config.yaml
head_dim: 32
norm_place: "pre"
positions: "learned"
qk_norm: false
parallel_block: false
init_std_o: 0.01
optimizer: "soap_variant"
decay_shape: "linear"
final_lr_fraction: 0.0
steps: 3556
dataset: "wikipedia_en"
Each number is 128 + 32 x the weight over its row's rms, rounded and kept within 0 to 255. Layers, rows and columns count from 0. Numbers have three digits each. The size before them is the row's rms in percent of the matrix's.

# layer 6 attention query, 96x96, rms 0.224, rows 17-57, columns 0-95
099:148160114174102127167196155140092119109125101130086138123156112138107127172070134067115120191072131110145116105114122122153125131194099120084155101125091172162123191151112181143171148127122117092047205093146142184081124144134093137106140180107175158155120146154128114127095177159091161097
092:117104106126117111107093142186125117134179141120117133138160113145180036207102184157121116098100120110108102095121135110129128092154089108135103099104140099143114178095118105153146179200085110095100048149119121169125146095103131181182114111134119167140148128149228103146180153162124126144
111:134086111117112108132163162186172136124108153144160104151127138192117133137177146090123136140133109169094131135171078150101106113098127124160135141178054164148096112136157144153089163199134135160090174097130187098136197072189141158164126099117097144174175127148070097115158179144191127131
106:084100073210115105077147155099126139186090152116099175131135072137120184098140087137143115093177123134132130100117177151127057124117174130120081144088101100143135115170134082086125161182091118171117120131115149133094111143146100129142152089082106150152121100165159120070135156084055190111
103:105177131147166099224174081160167109086122139140144079124109055174107161175148128188123124121107089103113114167171157155099165100085109082159167117135097133117094128137139081149157143132187116111148130140095138182163135112111163153098137137055151141138155140168082115160166063112123153139
096:149088119129173122084126120081144124066121107036118102097145160143141151163120079077133142173117105099165170131091157136139139080121120141098071170113151117134154158099185067157135083105138065137146140097115129145140093080108205127190140163167099128134129112140073120121149158171118158068
104:125181180147110152158180049180148149143127147122111112203118143133116171172147136131134172154102158104117170147194136161115131121057195140134141103098134117135161161096067097163078199103060098138144104148142173149091114099150127141140131094127147145125122181096186105097134148100147117127
102:099164118100116139078213123108075104175114095100134070142176097170151164066170095081103166110156143115095209127100149116116128097180134105118144181141133120127133131158135149086151142117102110110107129129097138096124141095110180189186122140130136088095149176128181147180155086117136071105
097:082132135101143156132116093105131086095090190130174130160150071124107147159083179135069107110103146105127140065130158153095133117153121071119125201167106124088097118132162119158106099100137143137117139158151074142161118108132148181109155172146213165165127113137110111175123049165135205121
095:104114169132114139141124116177100154146137175111106134109153118150143203091144123124076166130077152155119135100153105145123097145135066125081115093102203103100175154081150151139103100174185133124111145157045162105181139118120168140026141178101101103138161126125141134094169134082111158090
113:139114189075082109165123130126132079156126112130109145132150110189111072110133148093146065154159105154080102164137136163176157128168127125153099104106105103114133130131086049154073101126171217126126138173125137093089110136078155090160136137115115134121179127124161186079181111126171096076
099:109161116163142110166123100127102078119151108173083080091145233140128139127128119135092180122144130141157132134114131127135088149104177070137120099115154093133113132093130115145162147117119126082127123177195170141118101150178159137106121205076095156143107121102100160101208086137174108210
104:082151144076182161157143128117125178129097157147114133132135183145108097139135108104152151093137144084128121036128125145129097102066115110131080144101095145163162137122133156121154160074081129134122188098069091104061188135094133119155105163140176073131172136183134203100131137155104081115
105:139194102175097168100126077132141122122116109126133172125165105140191085156137211095116147161128133095138087147170060184153099159082099152177100134139063165113143102120051155074133145121127087119167127122150156118075154102130138186142154167103121141091162088138116137082133121101082127107
094:105158081133127128075117124103098128145160142099198076055108191121079154137097133154091056125150154061117164151172164156115155087150118131183152132083105149209135122126123112162072113107137146121138114099100117075073125078127181114106150162132136130161121097163149162162124142142077100132
096:142104156125053133130143116065108138206095168169096154095148133145196129151145104141097170107112120136102159155111106108150101168167181045151099087161139113119090129121197131088148141129106138106094032140166155151122106175102100058116160168146133103105132134135153142119142167159103115126
102:092172109127132055116118114122142188152064099142255192127134121089113082114125114102109111069167125124111095105146095112072121129162160099108140139130124151118117120098124176137142122174113152135092156188150077105088092155143107092114104110073103078127094146106172149128164166129096131134
109:148195110143135154106104089153135069164115090080141084144167100119095160080180102141194122149051049113137095123132102106119074127200123139119139102128131087163153137148092119061118167128107125144133105196178148161117148138074180153170143165148133090106146141123139153088132117167142118135
103:207145169139179166098102168069109089140074114103133140114147144134124118167144114081161146118143150121171095166134077110125193220163173134118131123133132124168121178135148090125126164122135156156133202121152140046088154152094122149114099184155099143140117114174120110114154183119129074122
103:166089135161084096186124105143113123081136143156134096076162111168155161142107155165147198086140168119112125164134141091119116091150121104092111175060084147110147137130125132093110183204144123149144114106180111113138174054144181173113141071150136125100119092145165138169118072178115110172
100:096201132183138143171139100078139149120145152193106133105155135164068068134148093122127117118133116162167137140070154126115099151152156153133053098153044181196112127175071105138131098083119183143124170094093142119135154113100080136115105108113118065105151113140121161100130155123084105134
089:077079073146173165125120111108168127159198155110125093116136143142148160160128131086190128139135086090111106103084098131090126190130187120099104242083156122127169148139129119114177116112141097141164128125193141101174129131132115116165139091180138136127096159133045149120107125085113140145
100:074153162130156146113103101147154132164164130139100093095164216129122097112140143115130135121097133129119086095131094128089155071091117119158186204188156136124142165078125179129090126060086125173125150148127140096134119152085167106145069105149093191100142099129127150164094158210158122118
104:136089084134071162160061135110068138174149038167058084161157129137179104132103164182089094105150089193136097144122101097103148133146116154083130111147184168164159148167145147128107194076122107115146150104122144139159092135152115115092102145176112138127118135159089140124136081128097147141
104:034089185131171145130135123165069124139144069140120103088114160110098112117153196160132177138097103096132141118142083089119126162122153136081106141177139113157124079141119104174086147121150123101110093118115167128114109111103183105136083077089111097164125160133157076060180103155137159196
098:173144087111075116155117115121115109110216093148139110094075112133142108146136124141151100145121136076167079143152131114082135148129125097206108100202073103093101126112118214151168116140180140070148180165182110151115094082117151125089134099123110126153147177146124129098180141113166172106
096:140136077126092080036082078107105118111159185106138163133104162094089137209093136105111125148128131147131138107147169131069138155149131099119166127183112130168093164118118141130043180143100140116183120160113131169157128082107133112134133095173154135173136131117142187102121120075170074155
106:179055099123087131095145134128154151136162108092095126127140115069133135151111155160135096155166090125182120146116109107131177179092115137114168167124099114187158091128056094050074091155140140087120143056102067133116101132088180117148148104118079119110125164096111127146128210113121146140
102:136129128119119114110036074095156144138128111189156095047152092163149104140137184145113123170105124182176136088104190156174101158132153136136165161138145156087101140127099133066209169118091148120107157115085137126131161116112161084091171173122125155174104097101119102100122141094140094098
094:179122153148112127129139160120140186091086212111103103170141185110183122142159120177123177119186132114152168096140085135119138149193123118175163150125083155087141085097155078140120181161124139124130131154135186121131091179091117166097091086142124070131147158115136086152107078093177131169
083:124149143108112147155113112125129131106120096203180154163142154111170052187125160123109175101094106145116083128071130156161109136146133091163082095076113181093148135096129163114152121163074095089171109142050171080126146145149111173098117135147111125071172135110178118152157095171177160125
104:162169101113133102062131117079157171139150171141111100161159115162102074125134105151117119169113129072150094133134207117181132152083169129095144110122123123107130121114148100074088112116092144081121102104150145120147145123089141107123231163119089148117168100180154091170082112166192140190
094:130098151171185155124103104132122121115116123184096187123134088110140103122112129170055091084127168086156125148132159202110091099119121082108090135116105091137127066149150106086108133135152114099119147154111136118099126154171093088203120184166066159169092139092129129134145064090099090066
095:167171083167154138139154106085148110148093122127067144169082137144099141128174110150123129092131122151129140140104139134100113131106088076084091140088157091119115080078134105097158147099189175123095127186099134076157103093196170147087178135081149140183126053140147151107184086128078121139
100:073157148115096127104186102097135137081093124163097130112157127077154149087116141098177121086098119132153128112088153067136140173130150095135149122117124145097145141135111180200166154127164127109144102097160119156107075186187129076139110139106080106137065168177083213101106152092148084108
097:097079134156099099080132144090126137132178174065137122074129123104118127140170074152093112163084146080124184094119112102194127159146111134087057091134070138146165138127108144125119175131151163200164167116107120121121192107151156092131076154114168116124179103130087129176138170094078129112
092:111146133124087150151114113125088114130134138136132176117087126165100162078163136003103079123189156171126149133094130089148088110157094101166172153102089104129147091152134119131110193117117130112147144105167150046139098164114061136137180125115163170053158103132115153105130133103155155150
107:131153094142118165130094163144090121117097080116117153122174100160114134113137152094118101142170160099112154101138153116123098166119072105179067192130097113123133162147172113152163109163099117031119072125138117139054113109170149077136131086159131141177145124147123163068135131161224167150
099:161144086177106149156152116107161162096119123131115096097083152118224088160123149086100148155163121104174134099107146125105062128118098129138160065153140156082148132212126129129093091080189080133098109155160179166112113162145120130127217157146156104138148123130160157139129171180111121128
098:136112137148116175172163126063121204103091110145177132083100139081117142124106071154111160059054146109102127133160173129147184150126124144071131114132147120099192108049111127119118135133077100146114133141098118133120069162109135161183124170141108066102179115102145166108117129071141117138
099:138141073149157113160141157083162143063156038159125109116091170114099166127137105146138159127101123151161133150118103190167093081125189110147160092166114125189167086093126129140122104164117153137166106127155117098124110155162111153085110183159125126111062089140142106146037140107179174117
# layer 6 attention key, 96x96, rms 0.225, rows 17-56, columns 0-95
107:151164111159189106130167157080115158126105111141118141111128141151131122110077158087164106179120067119092122128173086162135122126199133112180065132144093131183113130137057112125170129182099167120090186163165162145103104095137131159127168102121178156117120110142066116074105169152077151079
100:146110059222154137124085178142133114155121138159148155151089160152124097127092118114104082107128145180132068151107193075107127108164077161126132104099129182083149148028160169167105146129139132122129153134104145131113146101099127152113117139173100126139097155160084096125189155137069089148
107:136080133115104137105114193112176108085104127133136068094129128181153114148141112067092143152165126059110150124148118082098145121076158117165190128176107162111137122147067104142138123135105135157156094125129161126129172134143130168138136121065039099169166222152136124075092100162136150130
108:144126133142080057094178145085100102152156148131086115181149121098129149099170131122096074094204131163128088131167149106160135133110178121157030155094102160092113144115159102120146148193087115167153092131115145119115117152129106148197129112053106088171149132124163168133089146136142144169
093:119110103112130119170123136106147096138160119125107148122092115174105123053189127107195144137061104142109181164148107125152132098104187137140163097160173141126116183106153161166108105171119107107126129093102107127227148146089075174161165107128176106153162193175122146119157079093098129099
092:164142125107108170083139138105145099158057168141123081197050105098101109101109095102115140160169154060185098094110188143155127108126101162112113169087152138102124147144145077140137078135118096151110167082104156147143079129111141172087112129181107146077133109182141109129157145087133111063
098:150160159155196141136112160152189156120152129114076096122079135115172147126102108131111114165145141139154145154140082123112179200045140145170152122080126118154126155110097095082091158109085119076076058125110178154124138091113088103156145085198127110120118181084124128113100092128176108152
101:123104118128116127150119171079064119172120115115194076140122131132084206120134143113139150101149079162117137167162096149118192133146124113043143159079132111098150138143178115153134079148122112130120085150180146056134127081132131128129139118137124135160124108121097187149154074212180153074
099:126172159118093131125143159121099114100115162161194135164146078166106091157120138110148099127147176178186130149091159119127099145180132129141155099188140096108105189163125107143048042117139145091092163096119071121170107191127144150098174148145137116137104136130058120189138086160122118128
099:097141137127153102149145107135124153127171140083130112078088185147145107093155135064067161133160123148161140088162136127190125108137072109090087113123134184117118107135139103092134123196137072075104101178078124113170144098138172086086107149072114121159179154139109192100181124099103165081
114:118123098083113133082074135110187139074108075123114094085142092168168125113112110116132120071120136142103110117187164140155116153125060076068136116162183095158127195098136121153194097075142157136145122128132016097119141099107104131141178144107136132118105136132146142056127096123151123126
096:108138164169092187105097094125071121133138134103116077142102199159108141055101101158075138132106177128125097109125067090120158192136131113155095125168131131118167086126120113078103149148128173098142136089151173143190146116107164162125162154194153141143115144131152140078155156069086060132
100:146099088141166131132086151128145097099128149149172072123105148159152122129079143189091121118136190091120109122173112121136173116139148083163127162120121122203092090157192153160103132069146123102065090113080148161106132124150093094120126098151149188112195106123077184123131200137150175122
095:112167124141099128057117101110146121097179161170115110095098166159116127195117133130137116148109138172132067147142098148164116126065127112086152069170159149164156153090162176112140103123132071117167131138146156121081108122099122165116105102047028167106156119128104153075144132093181139152
098:122112160103140154118067117099128187191120102136208126114133131139135119130153122145143101130092136092131187183170138133182082054106115154114144082055168130155092161117073124135082102167093164143087118074160170134095132111146099129110171122107158185119109113113180145168148183099125093115
101:114049117172082134077152156079174099068174155101109120096096141143148187148153116085115174135139148161101169128123066143133111152118110127151141142152119098146150143130133091138141064107129128103094106137196086129124123149121049097051124133123102143118154223119099092145132088161112158111
101:130108102161109153102152069167115144144132145145168145082164135171119121143171124134115100099146172141125066164179082138083151131115114094130156107138132092173187119112127178092117076090125080130138158149136114125076097146091068130149103145103092063080077143104116215156103137126080164195
098:177124043083089154098072122167143141132092107068114162167132063117154126135163098147142134176110063114169085117094129144100142123153109131194111099159177099121142097128072124114185129131128154104091138112195110123090158116063130103128176123130082139158145147106169163124147069133172125145
102:116096050091114172112122173105117085118127115092109087075149162153088119111074126117083154143172159097125115132111122168095154119156148144142133093134127094123156124181171110087090122087115131090114108162087120058122066164090066119154136133081079070144166084125137106081157121201105095135
095:138107179172042103137113120126078155116122137161113129126168077130123159157109118169104123103169145148145174141124130091118165077162161148092117204072152124108085182146158090115107148141120114144165141105167147076128114115108158100113183118137090152110153109154129123149086036168157125215
098:104100133112147119112128084137106125089127145170106159165162112147126132146110085118074135160123172152131121209168145123099132132109117161164103129138079113190177134169098149125156123132102188141157215073056055105137139157133083121132155104035119078110124123135117129062119096100144142149
098:126123151165169143119101099100111086147102184172146087174107179103173109120102121124141143125197159092158074081068163126122154146121127194123101180084165112129184118073179102172182148121114132126126129101096119129157078124090103084165105140188119127100111144150135106137171084155087120187
104:093152171053108140153135165083114128154122143131175137184142158119122070126088139150132074126083119139131097171081121151133128100077103116138093162193119134093126117137133135149115091079137173122104202121205175101136127185112174160121109148160068184140070092103139138178151156138124159104
108:148092149134080122194095160122067161160116111045126145152149131140180144113099093147141109141146090130121104165114127073240116162162102125151106141157156146145123091144145123202094081111114160082130101147131073172159117148153149153096101126133172160148159153150081074116153082129113128162
103:049127165106154089112179162160164136070137096144095162089139116124121157124126155158114116171138137130130084157096095096121154171110134125121147090158150104045135098118078082183131143143141079118137082097126091097122113170126171127190104160134156129171072159139191126114129043104109159172
091:118102144112096100133111145172148083133176137172155148119134119164154131132128135096092180143101123150093097074152097179090104184161136116142066110161113135140117092086134171187169115147208129145217158175143134139067100103087133141093118143158121130124169148107141113042095079142163156137
095:175201135132105082117164124110091084091139183095103157163116179071100124181143135158064135088117153220114108097150154147141155152134139147191135123149090132159102127119164144082157088144077142090170083127120115136082110117122162095112108131158134179183142105114157156103129190108139087148
095:145149134102115139040156153147171118221117131171144149101194148068163160120097163134142114171185106068113160100125137096147141096145150165156140125077143130163140073116159113112076099177155153181171153179092082147124138127117166137128164131105122175125095122113141145129182123132137138194
098:098157134139129120118062132132105114123118122151156117113156154142138105111095167196108127127136168144190142078157176195137113172116064148165160141144095083131125142043104148191167160122112167156081166117168130113103149183130106122065197139082125135089093079142123109073150119105166136118
092:182107138113106087149178170165098109181127156117160119168135110097098128109070163185075151146146123116045150101207093083118178173144143105085143107170098121093112158156156073117104183144186089095126090142116151102124119113102110107127143073145090146134135171136124129155111123115106092190
089:111127105150146103085125140155134202158200156124178143083187120103163028155119101140152124106110161168104152150087131170133120112135170144194117152156118138112123146146053124169115182130129104052125109149142159078140101142105127130111119123113090103086148175171145181154156125116178170146
101:181141101149129080106129112066133147155126136131132149103128128134114091136127162156189127171108112097124143174134132152056060125101182111141095110161115077087075134136038094153078106135138169128129141109198080167114091169127143112135192123097126144201153065112088135149128099117132091114
096:074114121173141189126090077197123106121165105154137113094130119153085130091161098119071123115172127097116110107146138143146115131052142096152099200156125089179123095184189125142095095122110082113124086131100169121116134127130142044122115132159104138156156177104157096094196106081120124092
085:130117142127138080164147128113132173110118180081103118132123171152049175149129135098142158169128111133110121137130138147123087128096097110082106172128129101080123109073177204117102163115119139144075089118031145186073139133136156112106148143076123095103205121115143205133145082164125138131
101:190161156104129207074151119126127140135091097160091125108164143166161204115074098108171132125064130158128087165124090130154136210148166103138114161162110125108129185144132114166149055143145101139132103153177086181171104146151078110156115132107120094128125127111155183081134104141157121099
091:114078122161096083073141127154089080101148162072179175143142145139121172158145101162073092134172150145132119145075096101090098103136126134142058075090112132123122097100114110145121120155128149171134102113056148142198130103168096106166133201111132127160100115152165154163173190113156084128
097:159156155076079128160099093123092155136115170194135166141121106176099087063175144082037147116137157156086142112084151136163090092184148133135113147132187153130140115119168111124175126146118180092159088124148141178153177100132058130131149109122113189075110143141130165144089104137107117125
106:125121109137081145093097116111098083144070125139094119067172090150127098174166082100143153146091120166093188161156096176147052136166148123106105124183120082111132172165107112138149131123101097136095148147116106169059136109115163154149108113199132158094107086186203127126119107084157143142
098:136112159087180131133178129114166149129148184084125111108065087127166117153143064132126164143098125160139084103193107147151043096127133144141105107162147133126082111154137149088134055069124101124110111195172124144131200108131108083105205131161160097080136099158092116139147118102132116137
100:114127103145100131173142128166110111161154126147159160127123148095053119114115116183122089118097147135207114086145126117159178142088186124110081146086135189144123161135121145162154144066140098083084063178140126202167100129116119161079152141105100103180125073151125180156142144093101160088
# layer 6 attention value, 96x96, rms 0.191, rows 0-31, columns 0-95
093:147155125150148120142116144145111108083120125159110179167111160099044141096135095125117114120098111138156096102076107175137162104161094172113124113109164091112083180107092132132140098107105056088153176194163132160067176152100096193123117066127151206122142141061155161114118154142119136124
107:077099121151106114144110135156101129130137151125129136098146117146086135129065192119148109187143135146093202114092087154118159134101122068124139163103113090074158172172098119145119116137124090147139125101144159191178138060066127065126126166129089119178116144121099146151205185125194107154
110:096133128190152103095110119077156170138119110185167151166073120084100083135116182180121087202077150083100115108097075084151156170152148144133173162111105157096156114093117070176135137109121132150145138115115129118135128072114160122117161161150098091167133160128076134131153079099137055158
094:173137157124138137145107143094170135140089109147105109064081136102151184151160139064092111066111068120150113095191110156183173123160196107195172135136137179094112088133165100131136129119108149100160161117076120121132138042174114098145158160102121100149134112138138123106155158099103170174
105:129137088133088103140146096144148126098134125169137133089094101144153146170097151165065177075175141104117200114085138176080146043155160141102087115106109164105102087083131124116119122187202134112144107104081139172196165136182130150136131114090097144175148146083069152127119121141106124118
102:092132091148176071186176129127141169153147126128117108157095142121105110149098111057114102075135102143114142085137166191120092111095139144132081075144063183137118093101140106133189111113122136141140075097157144162105119096160148174178080153145127139189135131094111082140164097118214130158
096:165159134104097047096161121104129143110081135147155119102159094046095167098084200127125099118140129129118134138151128124157177080102154174167151129143192072103147111075187152159093135146133123135194178161135093086141133163148097137088144182086109113136114156128173139129073117124150082119
109:208098150144108097125126159120094101092179144153120147109096146100146157158099167087103104097096096123114129100113115134090105089165105096177127149112079161181154094129110115141168161100093155092114190107141139121033144139067152170104176167106138152163093066149149165090170112070136116133
116:128138140162084120160167142078106123112184175138108169129098025116107145121079155083130141101134118173151180091093114125195137145100132114157104111135155168112126134170087099128205140086096090058110152105128199128115131198137161103154104146091132149105114128128079162111160109150143090145
094:153127108132129092108207112147132115147153120122153094076119133070124157161118108144155114160138138097108073075129128169077124071072150105182128092143084170091102103103124100088127145141137142206193100084115120074122093081086154164105129135110184121132164111187140184186126137148106132163
104:085164151130093123121133094067126154121213103098158148069138151137162186171126121099174162071138142114136148019123086075174126092094145121124117159087107110135146151140151134131091094104124145103174158120137127100179097122173141093126096120123140092130138120163114086218098116097146132152
103:139117097072109137144138063071088162130065166103117113181138127111153099160127047066119147150167096180131147102119137108148122117190121134174130164121137132141116176158133171078097111171134104190137121154214127129121122086123205101130127143136144189148144119158121131117153164103075122094
117:071111161084158118146162092093115133179057104094098139189123118185145098124177160211136113066127156177146166108090122121138078103143128122079098135070147118140114162122087208063141144161130141119117109121108152147136099141101104160120183142108085130125110126161158162167143137072131108142
102:138082152130106110075120135111130142104133110163113122092099168152168090166148060164151086077130147145173143125128149134176146171143145058077181179145162159104112125135131157073062090133141125110132151137086184157092179138093078127089139058176128087117126075131091160097110137113097142088
100:142171088176153167149108141105116111057138104124114060102194131150108126126076109106093117119150121078144155112124181106127140106154144058118174107135097085182095140088092124137113168110106109109130102133137202110074089172085154127133217121150111079140154165104157134131137174157092169114
105:157121160188094128118117078103121121132144125135108150146111063112144123107155149117149127138130094208058194104111150141138115089141107109137095123101045140109095058134155120158142094078146122148101110150087097095183120108091075148150175098162163146187169154169161130119142146157101189179
088:084064106185145107157143172130126097186146070123092156111098206126088118136166090066117092151144159123165124154161120119105124144137149104187118166100093104153140116174104127115166154111130074149080100150106147053095134185152150133068127142127138093137096111118122150103087074123200118151
097:117172127146105129168119075094134108096133116170071108058100170115144121142137111134165132121190156185105137173064173140159103105164148104138100117106099035115114129120108110136149161177116093131154131153156121119080109074102165082107079153146103146125137117147057124137182190119145193106
107:172105104104095152180074117155137106137168162137106075105122115067129141069142130155119147149156147091045095140132095130131108117160118146111166157134230110143147089172092162206087095094110145173082115115136173143134068135155111172160111120087115163119143189141152133124113123094126155150
092:128114158168099098185136100152154097109128098095156105131180142140135111179074175139138126094147147126161099091134134101125183189146078162130140112212137156210074069177144075095152129136138163171105089160135096114107141130165071163119176137122133132133138130089085122154083142108138184108
091:154126099085142155129111137184102126117222077093083093110151182107093113098091097112159116157154099125112151143145167123146168137183177129087150103099082137127203182151122163122076102121114133112116149111132123085100162112147078087124135182100135129159133138097104081171150094079067146180
118:150127149112113065121170147135078154132205095114175158149119119109122176146129082143142145073148205148153192112100133135165156108094080166155123133117099139074094163134121054132158114078074118152185120101142134150086103135090107080153158071075107105139133107123139130137092162157174168128
110:119144084155126063125171191126117102111160113149101145134121151154154143104094127108105063151084137089161170188179196064131132145077056121125149134145116134161124074165076180146141143137168135150149104095140166115152097121120152142110108125130196203081128123091164092099130131104141165164
104:124132092143085086143149091094122138172127135118107152116071149189115128092106173137146154129110156143151147139114091131134143087161064197147115183124135110141107120218130141040151120104144148095176072178169160112130150084123115137167085066169128053150100144099131112148123100081121150143
099:098117128104133209089166147137123137117099134138108096104171167088119152067186118128113108143070143103033122132106133090159163152125153108141107140145133143168118080134158118139079111176119168155075153129158124173177115097093119089070160113171197161088162163090128127068114082132101128136
106:141176173117118152132152130152134157164094164150135138063154119121156177111185109095159117121113141158196118154073139173148161079130105119162123175121110072147106128076130189142089103123163097119111122163073189136174151068107128197123137168107136122097143046086089127098107103135125122169
104:142109166128146155155112113115145145079094093076117129078115089139143112168163138078114122070194112120094127100100156085138192137133156114138150099153095076056129101167105086093113174157121104131098123060142138150107162118113087169171114181136195086125108130122175130123134203075148089137
097:087150104145126111173124150163101098088109192099159121079147172149079097122131149122166137095074085073049117115140131063127030083156107193138138143157077132110094135127147117121135123141109140196132115169112136163139068184107137163098123129095128096101116134103075147093170145133130124129
106:099124190126099172152122134193110118130129120163102067117127137093118076140160172129140149099091116081111123174159079173151160125132138147113142179136100074172160154135088107065189071143115165173101165154171173105115105139134135125064147161074166119098170074154181116136112112159132141097
100:190168147098119192106134158096105133082119084139091128114144133055203086096140142098132141193181167133140098106150159110075136119125164123111147175060140132117065092095156141093179162145160133127122125132149165108156148138120148139116178135150116110073059120156139062158099101148143090125
105:139138178127118129130144144114112121122115127112147045101134143137122114147141087060091097143115161105141133138160094098053144091089102194125139148126056149106171115194101145091133127170190127128094114155122135119117108177083157153206177085082091194086107119135083135137102163105090134102
101:150117067135177163154123162122140142103112091099087098093136119136112105171144146151123110113094158135166163162154142163154113067123075086200173080075090110137177071102099101173110102161099128071148141107152130102169145104117101177150126168070113134105083060148117140152138129179066144124
# layer 6 attention output (transposed), 96x96, rms 0.151, rows 0-31, columns 0-95
082:110118150130147126135096140114131127115125137123110074058079107177126145096071160173144120115172133061118124118186137118053124070122215126090159131118125146175150091144213137198122144085118108139142138112127133143158119164072140121144090107122155145146170098165116137084133035135138134133
112:137094145138137164120161162119186179139127129117122141167178140085164094171144136147116112101123090096104126118173126143045097147142096122188113122121119100126088090096109193175118151129157127061086159103139038114101127119171141173133115120130185125103202120088140113092131134209098154116
105:091121131100116164143136126128131134110146145118106115174172113158083140136166131134155128074153080128094116153096097198072159070147088093142121140183031161120109130122115192140146088175173145155143182108140141126130107183154130185165095134115151122075140192154144168064113143175135154143
103:097143091158144166148111174152059144164113153102134153160139146167133136099082121153088189230088095116165085115095165114110064135173082163155129190091089153128123142152118183101139114134149147126098089134114135150145146141153100133145129104098145118143110127077124092192165128162166150052
106:071113167073176121155132129121097153172149128117070122138105154103133159122161065146140096162121069091118108125132107150160094132137154131190167131115107135121089138194138149115133161109066106104157100174170130028123199104110163109084133153147154116055087119139092088102103131148140141086
105:092163163110168119073128127142069151178121163134095132112151158142109159147060144138108115131102093147157194101097104136068125130173154057163152097117164076093084146122044188182130153114118122089150159165074135123132193143154147078127182106081143147101129141136146145106106132125103132138
099:139043128116111167165123169100126106179167106108154085135138171146108087131154071150109110092093105085169118147139156098153157124177131105120120113116101165167166156116138107074154144228166129196138089141141137095140113139150153088160097096130160100157120113108052146096193136073145130133
101:139095110169123141095132140147103168132127138133142106129155132127068174119170099168163164121222114140115173144139114091103091139150104117099137137130124061102104149112115095129145140161156118146153049130097135081235146081070123105157094076096137092165085141082139072115150152162135179142
124:121082116081148118116096160128098195124112142159094140121143151146155179168154103136163115098136184070118186160162153159091063096176115164090134112091102092158117124133148160160128133121094160157144150107104098073083141069121102130124195093103161132132073086078175078134073164132110109108
095:124132125102119139095123130117143124083107102168107112172161190166093110118112109142098126127168103158110095137131132083133143196131121092100150096174125100166109183126099168191178134118131059099118224121152170115106171125147098104151122074064075118136100113073063101077120091110118143155
109:116134110097126186098122168126095167138116112200089093149119112146159104109144172098068150064124177135121051117146122175132059139147153121177120102150156121130131124165088164151183211151117181134139092102142129143116145112153106138111155127064171156152102143100156104059154168107087103126
105:105154148212134145120097102164139149095163115164088120083125190113158119108112147142113119161161149081117082115150131103119142148091129115128190097132145126143146162083105103109139159085146168064148107116171125104135084179115033107136102137183071121057196145075153124147098092132129114155
113:172105122174148144145167121224130124058143108152093102160057137046072134179130122119088132110136136143105162136068158155108133120125110138210155122116155169180153130089155139152118147076178113139136116099111159109109116103143144047103144173142162098152123169115130121116120124117094089160
100:147145109126081157124165122091083118099142108125119091160079115191117203086105131082119155162172118079086146131145123141098120118083102224158123104080135170137145149172167144140118097128084132107095098124162129167127095117148175203141163185110121143075146136107184136128108092190145108114
102:164150169146134116148128134153146115171105081121160138082108104135061105194085153132164082160121139168146099145165063129070124144085142181130136112117154196051170112129164148094129088121093176119124136188129107155156102075115103120148084094133098173145099119087146120089057104165134108127
108:102062142087206120191149153106043130140097083091073115117145145124156127125120129167121110154177124141099144131130122146099140159106128144110144154131162155089135141144127140190115158066139101101090151075139154147166182171177101169085054137120092109128066113092109147154144173124097170128
097:154118152092168106134079100136084101098138139155176064194101120063117134104086181140137134090144121150088154151139153108147168071142123142069146128145201120145086109109147121130098116161091152024166147113116158150130118104118111147158152102071119168133120147112148166159141123194105132063
108:098132170057162115139086111132178170113108072072136107107129106145147148170105101109111102168107045094139050176161105077069128204146118123126114144132109122129170134128071165146099124093156129066115130116164102117131136151088098151090163131106137106118132153063155138109128107120069077119
100:097120196160121178132147163150128064123133088119061162126158107145087049067201130131133140121127128155173137077129116146172129134149169105106064108141101064103155132111215134120156151142152135152112143134081158161152137113103089121127108142118110091141148059129152113132156130197107097101
099:149175099145097147109137136155106174215114150097137129153135115125098166173207143126067103174129129147106097126099155115142068124090216125114169146094189154118161145128113131132110113133087168118071154151122134197131069102095174112152147139141134135160103132163122175140106171113165115191
092:118121156159136079175075127118090152118078160167147143107097108098148129093159110071081180195169145161141111124159076099098159129096116045205122133122130134104135092109141118120182153168124135089170101138108117183101149111149078166064085073132135138113093097113140139101112104163147167103
111:149128127163129173170151135113109163100106156123096122178091136140158101110104120107131125147143158103112137179164182148086086178143218179102114127094108081165099096188141133132169109125114127121084133144182092147143119118184105138161126161093142160126125085146110160051132131054047081145
107:144110142091148176093090131126125132099120169102138143143144090057123097150132169132120146112162138153123136119140031088189125156170138161088154092135084144137164201117121086102092138156074072134089143150042115133114161080157153127159143127088044158155134149133154159095121148127117166160
097:150091168116161119134120158159110147107084128058095122170110094169167144150176148088121124081111141154111116078090114145150052157079167120176143088153106148140150088043121099201103128087151107122091118109141175121147064153110149089120147188079172148115138113100167154132161119119165112111
103:148096063210109119161126119101149117159165072072123161071081105109090165123126134136122149128159065133148109087152105138145162115105152107140079088134107134119088191079141112098162159118200112138130097151112122114084132131161099163131130119086061137168084138135112174189092141177123180120
102:122034093110146161145132110113123125107129087109088148111117140148132109121046135139109157135133107126094124115152128094109069162117144169164133086145163071133143157156110100154131115126142152129117114125171104099057138138057176120134157152162116147193095195136156105132213171183190169110
103:150132127159126161151164164135122136140144139134134098191100075130131140146151130154133131167156114160212129177158168153131029134106085133147120151106164132117127123148129156129057048113118209094102131105111116135079133144234088113064187108129113123128143117135115154132121110113146149164
098:080113133136138150068165151066199102121101133138109137121140103090096166088187176106127103123190147123197105086106122192076182196140151118113104146105135095095153115093153171158101109154148133098129115149133171059099176126108127104185142111153090126161090158126105128104100102090164117137
102:130150097150149128102096158141144079126086112110175185092137140085114188070187115136132115112146102103128119135135138120146057096169101138113140109142202143128121071105160185156143120219167111071126066072136137151137118125152135099175084176194099092158127131135112137126164157128086108123
104:158112107177148060106094105082153076133168161070161121151167171151098115152159083118122098142150150188121115154145184136193161154088127198150103092154115134129168156149095130098143131099094077131218091123142110130138122126153060142126106070121159161109133161109156158121152186137113145118
107:126144150154163139104094099077166130125128142140137185125161146125103148106126127172156156141154151152107129103131177172152121175105104102093072142219150110134120183130105150098097096118083153090138103124147194102104153093159170115121085126178174134198131095122198175085095057111160089128
093:164175199119130153119113148114076128148133090141184157146085139123144128171132141116117202123184104191114163126118104072100147139173159203122166126180120109142126094088132189084152118162106100162122115101140094113106177134154107091084156109210134133132109183149140075153146084121160151126